From a checkpoint of a small transformer trained on Wikipedia: LayerNorm before each block, normalized queries and keys.
Each number is 128 + 24 x the weight over its row's rms, rounded and kept within 0 to 255. Layers, rows and columns count from 0. The size above them is the row's rms in percent of the matrix's.

# layer 13 MLP up, 1536x192, rms 0.178, rows 119-136, columns 0-191
size [ 94 102  93  96 103  98 106 100  94  95  90  96 100 105  97 103  99  94]
[[131 102 108  93 113 108 169 119 101 116  99 183 132 107 133 115 132 154  83  98 144 164 124 125 131 167 125 179 111 104 122 137 162 107  95 164  88 160 137 117 107 105 146 148 149 109 112 135 174 132  85  98  82 130 125 149 114 145 161 119  98 112 133 142 152 109 163 121 139 119 155 143 147 139 154 121 132 126 138 109 161 111 159 150 134  98 115 127 125 160  92 161 119 144 130 104 135 101 111  98 125 171 138  97 125 126  75 129 131 134 129 178  95 122 151 116 131  93 142 135 115 107 138 127 139 131 146 160 122 104 124 154 102 109 129 141 112 112 136 146 146 109  95 121 171 128 142 143 132 113 142 126 105  96 118 181 130 115 171 161  68 156 122 137 203 142 100 145 160 171 142 165 148 136 144 116 115 112 109 129 163 113 125  99 157 173 156 109 122 109 161 114]
 [124 135 133 125 121 132 149 139 123 158 127  96 101 118 149 116 141 125 104 137 147  85 128 125 162 157  87 123 161 103 120 133 153 131 105 166 125 146 140 149 109 153 188  98 145 122 142 125 122 103 172 162 145 125 130 101 151 135 166  89 118 115 150 117 122 161 142 124 127 136 152 140 128 117 103 161 149 134 151 151 102 115 160 144 113 138 170 115 121 140  92 178 115  94 145 109  88 169 128 112 105 127  94 124 106 104 116 121 121 114 132 176 149 158 122 115 160 109  91 125 135  91 144  88 100 112 127 162 117 122 100 118 130 173 131 126 150 173 131 143 107 103 102 129  99 139 154 165 109 155 130 121 151 164 102 158 110 141 127 146 133 155 125  79  97 149 124 124 123 163 112 157 152 142 137 137 183 185 112 138 141  99 109  96  98 162  94  51 116 151  98  92]
 [ 77 119 129 173  95  91 162  97 113 111 140 144 125 134 148 151 131  73 172  81 101 122 132 157  60  85 154 128 143 113 128 124 156 105 137 118 176 114 153 127 117 137 101 133 107 131 105 134 127  93 115 125  83 149 147 158 133 125 106 127 118 101 161  99 164 134 101 143 131 164 132 102 147 113 112 105 152 139 134 115 130  96 128 107 124 160 123 125 152 123 148 183  98 120 110 123 147 149 136 117 171 128 128  91 135 165 156 118 155 117 135 129 130 131 110 129 129 124 162  86 112 134 158 128 117 146  89 102 109 140  99 154 168 107  80 127 143 129  96  88  99 150 102 128 118 161 143 162 145 115 160 125  78 114 135 139 131 107 114 125 139 129  73 110 151 156 142 104 137 129 137  94 152  96 132 122 158 114 106 147 120 126 100 167 180 128  84 116 175 131 154 121]
 [111 133 106 122 133 134  82 132 124 108 163  94 171 163 176 138 146 133 157  90  98  92 154 100 138 130 123 102 141 150 146 128 149 145 172 110 117 181 113 117 109 126 119 114 123 133 159 157 138  96 105 125 136 139 147 128 150 128 150 122 113  99 139 167 133 101 108 133 108 124 130 128 128 146 131 162 143 129  85  87 160  86 110 160 140 120 135 142 143 127 143 125 116 113 145 127 105 118 127 109 100 136  96  62  91 106 166 107 124  97 124 159 150  98 101 100 156  99 136 118  99 128 119 141 170 141 100 138 150 110 147 132 121  91 118 159 109 106  91 115 115 162 162 141 131 133 107 105 122 134 151 131 120 151 156 120 142 121 150  89 172 153  65 137 164 168 113 147 137 125 122 135 106 164 144 140 148 173 128  58 125 107 129 172 178 139 147 129 172 118 151  99]
 [ 99 134 125 137 117 133  83 132  78 116 100 113 150 135 121 154 168 100 114 128 151 130 113 124 135 130 149  94 113 164 123 114  76 108 150 163 168 164 136 112 142 144 182  90 130 104 161 124 162 152 146 123 179 140 106 113 105 157 138 124  92 104 134  78 110 119 120  93 116 159  76 138 109  92 130 167 173 126 139 161 138 142 107  95 124 167  81 152 120 150 124  92 131 111 105 126 141 120 161 154 152 120 132  91  93 149  68 147 122 111 141 128 136 108  80  98 138 132 144 147 157 126 114 141 116 113  84 104  89 151 113 196 123 145 144 101  88 103 138 127 126 130 104  99 130  98 144 171 140 131 158 151 180 112 131 168 135 151 127 127 111 120 164 116 120 104 127 133 126 166 134 130 135 151  89 134 135 138  98 139 119 122 109 150 124 125 119 117 138 129 110 133]
 [100 179  97 110 111 153  94 153 113  99 110 141 148 102 141 149 132 155 100 144 125  76 115 159 113 146 126 130 112 134 159 166 123 100 146 137 145 173 120  99  69 137 122 116 103 115 104 139 178 119 100 132 127 155 126 118  98 153 143  96 152  99 167 133  96 156 136 122  99 108 143 178 141 118 126 119 121 184 117 112 103 147 134 101 125 114 134  84 123 144  95 106  97  80 129 137 138 158 128 100 129  96 132 142  94 116 148  86 115 145 140 117 100  88 129 146 139 108 148 143 135 114 128 107 149 148 188 108 137 153 135 119 105 104 107  96  81 133 170 121 111 131 111 109 164 146  79 102 123 137 139 128 116 130 152 121 104 116 151 178 124 123 154 151 125 151 172 129 108  84 181 113 140 129 120 117 102 103  96  99 117 134 125 103 143 143 130 154 141 151 116  74]
 [143 140 108 117 117 103 125 144  91 140 142 122 121 157 145 126 123 167 137 109 176 111 143 132 103 169 128  95 142 146 133 131 153 120  86 111 142 162  81 125 102 103 149 115 175 131 123  84 128 145 182  95 158 161 177 144 118 108 160 140 136 144 134 125 163 159 117 111 126 143 157 126 101 144 115 114 140 155 153 109 155 131 139 151  94 149 142  96 106 153 138 107 113 155 129 194 147 161 138 107 144 137 150 123 182 120 117 121 111 104 140  98 154  90 115 151 107 148  99 106 152 128 110  74 125 102 160 122 121  84 140 136 122 107 113 127 129 122 113 138 160 148 142 124 138 103 180 109 147 126 165 103 104 128 119  90 149 170 141  96 100 167  73 133  80 136 133 123 127 129 114 174 111 125 129 107  95 136 140 151  82 161 115 126 128 175 150 115  94 109 122 137]
 [141 131 115  87 114  92 178 109 160 144 124 146 114 144 180 144 135 163 152 123 142 173 126 149 120  93 183 132 127  97  97 114 156 157 148 110  81 106 120 110 109 138 108 118 111 117 137 105 170 102 104 128 111 145 120 117 115 123 147 139 134 143  93 153 105 115 155 147 128 110 137 192 146 115 156 137 109 173 166 118 116 107 183 170 114 118 123 137 177  98 151 133 113 101 133 139  93 117 126  88 102 131 104 174 134 135 109 137 141 155 100 104 134 123 134 178 118 109 127 120 118 116 155 128 132 123 117  95 132 144 106 101 168 141 122 129 111 183 147 152 131 145 153 131 136 121  97 166 126 144  62  84 130 148 131 118 124 138  97  81 109 145 105 128 140  99 124 118 146 120  74 116 132 163 155 129 150 110 163 151 128  67 120 115 133 148 123 144 164 138 128 137]
 [145  92 114 119 123 119 105 163 107 150 135 144 139 183 148 117 129 115 121 107 122 138 140 170 137  99 138 178 109 104 116 111 140 134 139 126 140 149 140  91 145 110 131 143  87 117 167 115 108 152 137 114 129 102 105 170 142 129  87 129 110  63 145 140 150 159 118 150 127 192 140 138 118 116 141 155 102 117 113 116 111 135 162 154 123 121  75 149 149 128 131 161 138 143 104 144 136 110 131 107 138 142 129 108 157 162 106 116 154 172 129 142  86 114 144 176 123  91 112 125  89 145 118 127 133  85 155 114 163 130 143 127  79 119 148 172 120 133 132  95 124 106 148 128 167 163 106  99 115 181 114 140 174 127 168  70  96  97 122 112 109 127 125 161 142 111 130 147 123  74 128 153 108  91 174  85  90 103 103 137 128 144 126 127 138 113 136 151 137 137 130 157]
 [ 87 109 134 155 134 103  81 109 107 123 149 113 128 176 114 179 118 148 154  97  79 111 163  71 158 133 138  88 109 112  76 126 117 143  91 141 133 153 108 106 122 147 123 148 122 177 151 127 122 116 139 145 155 156 111 142 108 134 145 110 113  80 157 156 124 102 136 151 137  99 174 124 136 115 120 162 130 129 100 133 155 174 147 104 149 133 114 140 105  72 127  96 112 134 115  91 151 141 126 111  96 123 149 125 158 145  88 149 152  95 136 144 124 117 169 107 101 110 115  99 100 158 174  91 126  89 121 126 124 115 168 171 111 168 137  95 150 163  97 134 172 112 118 122 143 139 148  99 125 120  99 144 131 166 135 124 115 141 123 118 144 122 125 123 127 147 165 162 139 105 121 145 146 120 150 103  94  97  74 142 125 121 133 153 135 128 136 159 117  80 116 124]
 [103 104 153 129 144 101 167 135 152 115  89 124 117 129 107 125 112 118  95 137 112  86 146  95 108 144 125  96 159 106 101 111 119 199 137 116 122 116 100 104 113 109 110 142  85 144 134 134 175 116 150 153 108 162 124 116 140 112 108 145  94 120 131 133 196 184 146  99 116 124 130 117 117 107 110 126 125 125 109  57 137 131 124 119 180 196 107 124 131 151 131 131 117  97 139  74  96 144 147 129 112  99  86 140 117 148 128 118 107 115 169 140 147 156 150 102 175 125 140  93 129 103 132 123 107 182 106 136 134 126 141 203 128 148 134 117 158 138 131 138 151 124 126  97 162 133 117 169 152 110 146 171 102 152 153 163 139 129 138 147 126 117 104 133 129  99 131 131 137  89 135 137 155 126  87 143 126 121 123 114 115 103 137 152  90 117 162 122 144 104 121 132]
 [117 138 138 137  97 112 136 115  70  79 160 125 142 111 114 116 175 143 148 119 118 110 126 165 112 153 129 135 134 105 118 118 172 153 114 130 146 101 152 137  97  77 110 113 154 134  66 104 148  99 128 169 131 147 110 148 122 136 142 121 143 102 132 139 152 143 144 147 128 119 113  96 115 116 122 151 104 131 102  66 122 133 131 121 118 143 138 155 108 139 122 100 156  94 117 119 139 116 121 131  42 134 131 105 122 144 144 127 108 103 172 143 148 133  79 120 136 135 143 126 122 169 120 127 149 137 131 173 135 138 137  81 156 138 118 107 127 120 152  72 123  91 156 106 101 112 132  93 140 152 123 104 145 135 135 171 121 104 149 133 111 140 151 123 101 154  86 167 100 130 150 155 121 101 123  78 137 116 160 103 133 159 148 138 142 114 204  92 162  83 145 136]
 [154 140 141 121 149 130 134 109  86  80 146 132 128 135 158 161 127 130 131 134 141 168 167 111 144 100 124 104 119 122 124 119 152 152 132  90 138 124 162 102 154  87 145 120 194 114 137 112 136 126 197 178 156 162  95 115 111 137 175 114 121 147 100 116 106 125  97 105  93 119 130 141  98 140  97 131 140 161 134 150 145 120 148 102 106 138 136 133 138 151 166 110 117 136 122 141 129 126 162 109 130 127 120 145 151  96 151 132 115 128 124 120 112 122 120 120 126 138 164 127 134 144 118 133  80 124 165 149  90 120 135 157 120 121 117  97 130  95 156  49 158 123 156 143  98 131 149 169 110 117 156 112 119 179 109 108 133 163 168 112  76  96 112 180 103 144 140 112 145 122 165 140  90  89  96 153 154 127 136  96 127  98 111 115 142 141 141 101  94  88 162 127]
 [126 158 148 105 118 155 111 100 118 146 104 175 122 139 110 141 114 124 119 186 140 115  97 166 138 151 117 131 148  86  89 146 129 104 138 118 122 119 155 134 126 130 164 165 129 151 153 168 129 130  87  99 132 160 131 146 102 105 148 120 140 113 181  77  88 152  93 155 110 120 134 116 119 124  96  65 150 143 172 122 145 121 133 115  92 100 157 128 141 137 128  90 106 148 137 191 154 157 103 122  76 109 132 106 149 133 143 136 132 125 118 148 129 130 114 186 145 136 109  84 131 108 167  82 103 109 135 155 155 131 108 157 160 156 144 150 103 133 128 167 151 153  91 129 139 119 105 159 115 108 130 101 129 167  96 144 109 132 144 121 144  86 129 100  98 143 147 164 131 127 117  88 120 114 120 127 120 162  92 142  91  99 160 121 144 143 125 146 101 123 117 102]
 [137  68 112 145 142 128 135 135 126 126 106 110 142 128 137  98 164 157 157 125 112 145 117 128 129 140 104 129 146 136 118 140  93 106 145  96 143 113 119 132 111 166 138  63 117 128 154 151 117 121 148 118 113 119 134 140 137 174 145 126 100 114 120 112 106 124 123  76 130 115 189 141 127 126 137 137 115 133  97 124 122 157 112 120 159 161 118 145 184 116 139 100 121 131 125  82 113 130 153 147 131 187 124 152 111 140 125 120 131 176 134 151 133  94 105 139 125  77 146 136  97 109 122 131 109  92 130 101  92 147 115 145 164 125 134 114 128 194 156 114 101 158 151 112 116  96 126 137  82 129 148  99  99 133 165  84 176 160 110 157 142 131 151 148 103 106 126 110  74 150 162 131 162 187 127 105 137 168 104 111  81 119 158 134 130 168 152 148 122 107 115 162]
 [119 137 138 111 182 117 166 144 148  85 118  93 157 115 122 112 135  89 156 143 113  93 122 162 133 112 134 139 171 127 165 145 137 130 105 134 174 118 131 141 136 139 134 118 133 104 119 121  98  87 102 159 103 163 193 104 122 149 144 132  84 101 131 143 115 126 108 127 127 149 133 167 126 132 143 130 112 132 124  69 103 113 100 107 173  93 155 115 126 135 130 150  94 158 147 143  78 118 148 153 126 157 158  88  84  94 114 123 163 136 174 101  96 126 106 135 107 159  81 133 104 179 156 133 146 162 174 153 127 130 136 111 123 118 134 137 150 170 125 129 131 146 129 126 128  81 114  77 140 123 173  85 122 129 171 134 132 122 128  79 121 127 132 124 141 144 138 140  92  80 160 128 145 119 103 131 109 161 129 148 104 114 143 113 143 138 125 156 117 159 128 102]
 [119 167 128 133 131 133 155 130 124 109 166  92 186 155 120  81 172 105 163 112 125 146 143 150 141 147 115 144 144 113  94 164  98 143 138 122 153 106 124 129 116 117 122 126 146 104 152 121 160 112 138 113 120 111 121 107 120 126 148 129 117 114  97 160 129 160  94 139 107 107 112 120 122 114 135 144  97 129  73 152  83 131 135 173 135 136 101 145 112 125 146 123  98 145  88 136 134 124 164 148  94  96 124 144 140 108 134 115 115 141 125 135 145 116 158 131  87 147  99 135 117 123 117 135 153 128 107  95 126 151 118 141 150 110 113 138 145 179 130 108  86 170 101 134 139 141  90 141 150  77 156 162 102 136 171  99 105 157 100 150 122 111  87  81  73 185 104 148 116 114 114 122  84 122 158 131  81 155 134 105 138 122 146 171 110 121 130 140 160  56  97 134]
 [133 156 138 152 101 123 109 123 138 120 138 141 154 137 121 123 127 181 118 115 126 146 137 126 130 140 135 129 184  92 182 143  72 120 118 148 100 112 111 159 123 131 150 119  86 136 117 126 111 135 105 142 105 131 128 165 151 112 140 123 101 142 128 108 161 160 129 103  73 107 152  80 142  97 152 161  73 119 118 185 117 157  83 131 121 152 159 137 148 109 129  98 158 121 142 117 123 117 133 121  82 115  67 172 127  90 150 126 156 149 104 101 103 112 174 113 136 105  94 149 117 101 136 114 163 109 107  83  94 140 126 127 146 138 165 122 144 100 133 132 114 107 154 144 128 110 141 145 124 143 131 109  98 133 111  90 109 135 144 118 123 145 155  92 166 120 124 197 130 122 159  87 113 156 169 113 144  93 115 169 109 108 163 152 132 124 131 116 152 101 129 116]]
# layer 13 MLP down (transposed), 1536x192, rms 0.18, rows 119-136, columns 0-191
size [ 87  92  99 102 114 100 105  96  92  98  96 109 103 113  92  99  98  93]
[[120 114 123 159 117 133 123 150 150 159 157 112 144 115 137 130 140 122 168 138 120 139 151 156 138 112 113  83 152 118 118 104  93 147  41 119 134  99  97 133 141 140 132  79  89 119 131 126 137 154 174 138 158 180 133 158 146 116 109 173  92 177 138 137 121 108 115 126 131  81 136 130 166  90 104 115 137 133 137 137 120  84 125 106 119 160 158 129 123 109 164 120 141 108 128 149 101 108 147 104 108  94 132 142 157 156 184 142 127 115 105 112 115 138 120 123 110 194 134 122 151 155 121  97 137 137 119  94 124 143 129  94 156 144 118 126 125 155  78 126 129 136 170 124 101 117  99 150 106 141 110 124 149 105 126  81 137 164 124 150 169 133 122 105  95 112 200 152 131  96  94 103  98 156 124 137 148 119 158  92 110 144  93 116 136 151 143 110 145 126 131 119]
 [114 107 130 148 131 139 107 167 119 100  98 113 181 142 133  89 150 106 126 117  83 115 150 149 126 123  89 131 133 100 124 115  91  97  99 122 143 123  94  94 164 103 135 154  86 136 168 107 123 152 127 109  93 124 123 148 153 112 110 135 126 127 112 173 158  78 118 109 133 126  95 118 110 115 157 133 120 128 153 123 143 132  98 143 174 137 119 162 128 121 127 102  98 113 129 166 116 110  68 132 154 137 137 137 156  78  96 118 127 126 172  89 164 142 127 120  87 126 146  96 115  97 110 150 159 142 127 107 116 149 135 129 147  79 139 153 141 149 161 126 141 124 120  99 150 141 103 158 127 170 100 157 114 125 147  88 119  88 170 130 126 131 179 130  91  62 142  82 114 129  82 157 108 129 143 127 120 131  99 132 106 145 142 130 136  81 135 142 104 128 139 172]
 [154 101 104  80 144 113 110 150  92  90 128 126 105 172 151 145 163 120 121 148 146 105  82  76 128 143  93 139  94 158 155 142 142 139  78 117 119 141 139 145 149 115 128 143 133 144 183 112 102 182 148 123 126 112 131  90 113 158 148 142  91 112 130 138 138 186 137 105 161  90 111 123 123 141 171 119 123 149 143 133 148 149 120 121 181 133 122 122 114 118 119 132 114  96 112 119 115 130 130 131 118  98  91 117 126 111 148 116 129 112 149 115 120 102 127 157 109 119 102 106 120 113  98 106 130 137 133 168 171 129 100 155  94 120 182 120 149 109 167 159 161  96  88 140 111 111 132  92 127 147 155 113 184 138 123 168 160 151  98 131 115 104 152  78 117 159 118 125  89 140 142 118 130 112 121 134 114 175 101  95 109 100 137 113  84 137 145 117  98 148  92 142]
 [148 127 123 131 143 137 153  98 125 100 115 155  88 171  97 124 101  85 112 126 117 164 137 116 115 132 124 186 114 115 153 138 144 147 153  92 101 118 117 136 121 120 139 163 132 157  92 152 154 164 182 130 160 112 132 111 131 144 148 149 139 120 114 112 107 180 130 190 119 156  93 117 117 159 134 128 109 105 145 115 106 168 109 132 156 163 104  98 140 103 148 129 113 137  94  97 150 129 148 130 139 130 177 170 122 164 123  83 115 133 147  88 129 123 125 141 134 144 112 130 153 107 112 170 129 111 170 126 163 151 111  96 136 111 103  97 165 112 135 123 134 105 107 130 110 127 136 142 149 117  89 134 138  85 168 117 137  92 117 112 123  91 144  96  96 102 126 153  85 139 161  92 154  94 140 109 137  82 124 134 115 132 150 123  99 118  94  87 116 133 111 194]
 [144 143 130 135  81 133 143 110 137 170 133 126 179 176  75 136 115 131  82 134 118  98 133 106 159  95 141 123 160 114 139 153 131 129  98 135 170 176 112 146 125 163 137 136 147 126 125 127  76 156 116 109 114 135 118 135 116 123 135 174 117 115 117 118 168 150 105 122 115 113 186 149 113 117 115 118 161 147 109 151  96 116 164 111 141 125 122 116 139 137 150 139 103 123 100 162  94 125 130 191 103 168 138 160 139 117 128 118 123 173  71 131 151 124 161 119 145 146 121 147 186  85 121 163 151 115 107 133 168 100 149 150 117 130 149 144 100 141 142 127 125 127 117  90 127 114 147 126 194 120 150 116 141 146 133 123 150 142 142  99  99 151 130 124  99 106 152 122  93 146 151 117 133 147  88 124 138 119 118 163 133 135 119 133  96 204 140 128  90 101 152 107]
 [144 141 114 127 112 121 157 160 144 143 164 124 117 150 162 126 129 125 123 143 112 146 152  91 138 140 135  92 119 117 100 103 147 100 118  87 137 175 141 153 116 140 142 167 152 120 146 134 154 109 142 162  87 111 135 137 147 104 125 130 150 153  92 119 122  94 113 160 161 120 129 136 139 119 101 141 155 109  92 144 159 124 101 157 114 101 133  95 124 104 160 175 131 106 137 114  78 132 114 130  95 115 150 151 124 116 108 132 105 160  92 188 173  92 144 137 116 139 112 167  94 147  86 162 151  77 102 152 157 134 138 161 157 109 111 132 158  96 155 107 112 133 148 128 152 150 200 176 132 136 101 117  96 149  67 150 106 139 136 139 116 155 103  99 112 109 123 148 102 127 137 115 157 106 133 139 139  86  91 129 107 110 142 142 156 129 159 149 136 143 136 173]
 [153 193 142  85 112 139 125 132 102 184 122 136 142 125  99 135 153 158 142 133 150 133 115 113 143 116 116 122 128  85 136 161 135 129  74 153 121 115 131 136 131 116 124 128 109 118 170 146 106 135 206 173 101 168 121 148 155 120 131 135 134  97 127 143 170 114 123 106 140 128 140  91 110 163 141 166 131 153 120  81 121 116 114  93 124 136 137 102 122 135 131 110 147 103 123 160 113 177 124 147 148 135  89 135  86  92 116  95 114  96 131  79 106 111 103 131  73 136 138 153 129 123 121 138 104 113  94 131 141 126 168 135 122 166 162 151 137 120 115  90 134 126 129 156 137 108 117  93 151  68 104 136 122 155  81 131 131 171  86 172  98  84 120 159 139 100 116 128 111 119 138 142 158 169 129 129 151 139 143 109 133  94 149 126 123 133 133 104 143 150  93 144]
 [102 133 141 149 158 145 106 105 115 128 114 138 125 120 128 164 126  78  93 113 159 103 122 124 169 166  95  91 135 145 165 134  76 114 103 165 130 161 129 128 147  98 149 168 135 142 114 126  91 120 181 148 125 125 168 139 128 128 109 143 105 113 178 123 116  96 113 134 118 137 122  76 115 114 102  77 135 155 122 130 135 147 125  94 141 126 131  96 101 157  93 103 109 130 147 176 179 121  87 152 166 135 116  80 112  70 133 112 101 135 156 150 128 143 113  89 146 123 108 105  97 138 101 140 136 102 165 134 110 123 114 142 120  90 176 147 127 112 113 129 156 146 114 153 147 114 117  91 127 127 134 128 121 100 149 120 110 156 140 124 124 114 121 120 110 116 114 129 140 171 159  95 144  71 123 126 143 119  95 115 120 187 144  77 122  92 142 116 162  97 127 133]
 [133 190 131  87 111 104 137 123 141 147 127 100 138  92  99 100 144  96 118 166 145 146  95 114 122 122 150 125 108 110 132 106 156 127 120 118 115 109 123 161  94 105 134  89 162 132 136 189 120 100 110  97 123 157 131 112 136 148 157 148 136 136 153 127 128 104 126 146 126 131  97 120 124 157 122 110 108  94 109 148 119 129 108 107  80 124 142  72 108 128 151 161 155  61 144  78  87 105 145 174 117 127 120 124 109  82 119 129  82 121 158 111 140 152  90 117 135 151 137  78 142 133 123 118 142 143 122 127 115 135 117 100 118 116 143  76 150 149 127 140 162 171 104 164  84 144 126 185 117 135 141 138 113  96 115 173 127 151 152 151 138 114 121 121 106 153 130 107 150 152 142  95 110 134 117 155 146 125 111 165  98  99 106  97 103 127 139 148  94 150 106  80]
 [154 105 159 169 117 128 106 149 112 126  89 148 113 143 134 117 126 120 139 155 102 160 156 139  90 139 115 101  97 135 132  96 140 132  36 147 158 140  97 110 176 140 150 161 162 115 166 115 118 149 160 101  62 134 121 106 128 133 159 142 124 119  69 135 133 140 134  79 101 173 130 118 111 118 139 132 118 150 144 136 138 162 114 138 110  85  84 128 142 110 160 149  96 126 152 118 140 143 118 154 157 153 138 109 117 106  89 109 139 130 121 130  86 105 140 115 132 111 125 136 134 109 137 114 133 113 138 119 171 117 129  86 145 108 169 130 107 113 126 129 137 124 135 143  81 143 128 146  96 113 112 143 121  84 127 139  78 140 127 135 111 176 106 149 121 168 126 131  75  95 126 125 153 132 144 114 128 106 174 140 118 186 158 140 121  87 163 128 115 106 129  94]
 [151 149  66 130 209 140 102  97 108 100 161 185 145 126 131 151 110 131 158 125 155 172 142  90 164 119 151 158  98 157 151 114 140 113 131 161 129 124 160 139 174 121 115 127 142 129 129 119 108 165  85  91 121 114 136 138 102 148 151 143 108 124 102 140  88  79 103 125 106 116 145 147 131 149 137 131 133 150 151 156 121 139 126 127 125 121 101 143 118  80 121 117 143 170 107 163 134 124 142 137 127 114 141 125 132 139 117 120  79 176  91 174  98  85 145 131  76 124 134 147 132 146 127 125 119 108 134 133 124 141 122  87 165 121 133 106  84 105 134 102 101 143 155 130  83 137 135  81 153 156  91 110 156 124 110 105  75 115 120 110 114 150 165 126 134 140 137 141 112 156 120 111 130  96 148 123 152 128 108 143 126 170 133 105 174 123 102  99 117 138 118 102]
 [144 120 128 128  91 107 108 127 145 105 141 167 108 126 115 135 129 125 123 156 132 130 129 112 165 124 151 154 130 128 116  71 129 135  83 146 137 104 154  63 128 111 139 169 107 166 130  71 141 148 111 128 160 134 123 130 128 168  97  82 107 141 139 143  82  76 131 103 162 132 131 115 132 139 114 138 122 151 145 109 116 145  85 124 172 116 109 143 124 151  79 128 127 139 128 137 110 106 107  99 176 119 139  88 132 157 122  97 162 128 122 166  94 154 138 108 146 136 113 144 136 138 127 109 128 121 149 102 146 146 143 125 145 124 185 134  74 141 112  75 118 130 124 137  91 164  92 145  89 209 123 141 123 120 115 144 141  57 120 113 146 138 110 126 121 101 152 121 138 138 136  82 157 127 147 106 144 105  65 143 123 139 118 106 138 106 119 101 124 119 128 139]
 [144 194 139 133 148  77 119 144 132 146 117 117 122 105  68  90 157 151 180  79 145 107 165 106 171 134 115  89 132 109 153 114 115 132  89 172 133 141 108 137 118 136  84 128  96  82 143 139 167 142 122  97 146 112 128  91 128 120  90 113 112 131 143 168 120  70 144 122 154  99 145  95 153 130  90 128 111  96 138 127 128 118 127 151 117 145 115 167 115 147 156 146 188  95 173 131 132  60 148 110 139 141 101 110 114 172 148  81 124 122 106 156 109 145 112 152 137  98 120 105 143 123 115 125 140 144 122 143 117 105 120 101  54 129 113 134 145 143 125 156 126 161 143 147 130 111 115 140 118 136 108 120 134 143 137 126 130 152 127 115 135 117 123 129 145 182 123 128 119 129 149 149 128 107 109 117 163 129  97  86 114 104 163 132 142 129 170 130 136 142 137 116]
 [119 182  83 152 145 126 143 133 129  96 153 160 121 130 158 124 122 136  92  88 125 134 162 158  85 111 133 150 167 106 130 105  99 131  86 113 104 138 123 142 149 143 155 152 165 108 117 157 116 112 147 110 152 160 124 117 143  98 147 118 164 173 113 127  91 165 105 128 120 132 131 107 149 162 135 105  97 155 101 213 143 101 137  91 143 139 113 133  96 147 147 137 134 134 139  88 109 127 155 140 108 118 112 108  96 140 127 143 165  68 158 162 149 100 105 111  86 126 108 131 145 110 129 144 119 165  58 141 181 121 125 139 125 115 136 131 127 152 124 170 148 158 111 134 139 153 111 122 147 125 146 140 135 133 143 127 134 166 132 120 140 114 120 122  72 162  82 171 135 156 138 105 147 137 141 119 145  92 120 127 137  84 136 141 104 122 136 104 106 164 107 144]
 [ 76 172 107 144 165 125 121 123 142 137 149 114 133 153 156 145  95  75 127  89 131 132 169 135 115 163 139 137 129 143 118 108 152 166 148 150 115 139 141 158 135 117 135 172 122  88  98 104 109 136 113 113 113 151 140 101 156 114 100 122 125 139 142 162 195  92 109 136 115 102  83 132 109 139 107  78 144 132 131 142 139 111 151  90 116 104 104 127  85 114  98 124  79 130 123 141 129 116  78  84 129  83 166 137 168 146 146 105 127  81  98 109 112 114 113 141 144 188 124 118 139 143 124 142 155 161 141 145 140 108 112 104 119 122 155 168 118 102  81 139 143 116 116 143 126 125 122 116 157 126 104 137 152 141 120 133 133  82 140  90 139 140 151 128 162 170 140 152 162 134  89 111 140  98  92 128 138 131 193 133 140 151 142 145 117 128 143  88 118 134 127 105]
 [147  91 127 145 139 151 124  87  90 153 146 114 195 145 137 112 145 136 109 169 136 122 176 116 141 120 144 150 154 120 135  95 125 122 112 123  97 151 137 110  96 172 121 125 129 119 149 111 146 120 159 123 107 143 101 150 105 155 112 144 144 118 169 144 145 159 170 111  93  76 102 102 153 147 106 108 146 113 187 127 131 132 103 135  80  94 166  94 127 156 104 119 148 124 114  84 154 122 141 159 159 167  83 100 144 147 133 126 172 109 159 124 121 128 104 131 152 136 123 120 107 157 126 120 162 114 107 103 156 145 110 155 140 164 113 121 112 131 111 113 100 139  78  98 142 151  92 161 124  85 165 138 146  92 106 109 146 147 127 114 101 115 143 146 134 132 139 141 144 115 112 114 137 127 140  84 140  97  89  90 154 106 156 117 185 121 151 105 153 126 134  92]
 [ 92  87 154  88 127 138 136 154 101 134 104 113 119 151 127 114  96 128 173 144 157  94 115 121 139 116  97 146 106 108 111  95 144 145 106 128 118 113 148 162 103 119  91 127 154  89 140 111 154 119 126 137  89 111 142 134 112 150 124  71 125 113 111 142 135 180 153 144 128  77  66 144 127  90 139 154 112 125  85 100 127 103 144 131 113 126 133 117 147 121 102  95 140 108 126 125 154 120  96  99  87 120 138 124 155 129 105 158 111 154  99 150  67 107 112 141  83 131 128 148  97 132 145 129 165 103 168 123 136 148 101 164 130 121 129 130 141 137 121 169 136 126 129 116 159 137 159 112 101 143 113 154 108 108 110 152  93  88  83 145  73 142 111 155 147 148 136  98 142 138 133 147 102 116 133 145 151 149 134  77 146 153 152 144 187 148 110 139 128 180  95 109]
 [ 93  82 120 121 107 107 130 146 136 144 109 120 113 124 122 130 136 131 125 206  91 118 169 147 115 160 117 135 143 113 108 107 130 125  78 128 128 149 115 128 142 133  87 123 144 143 176 102 146 137 136 159  82 131 129 137 119 123 155 127 161 134 169 157  96 148 106 145 141 167 154 131 126 150 124  90 108  99 106  84 123 141 138 103 105 116  83 113  85 148 160 101 134 120 146 122 135  93 158 129 155 146 133 101 168 124 128 118 101 145 154 130 169  91 107 129 135 115 164 116 155 122  91 138  97 144 111 103 124 133 114 160 104 113 133 110 117 131 147  91 139 195  87 104  95 122 142  94 107 138 157 138 145 150 154 196  79 144 121 124 144 106 120 171  92 130 137  84 126 116 121 166 126 101  84 112 121 178 117 144 117 154 103 140 101 121 129 139 127 137 121 146]]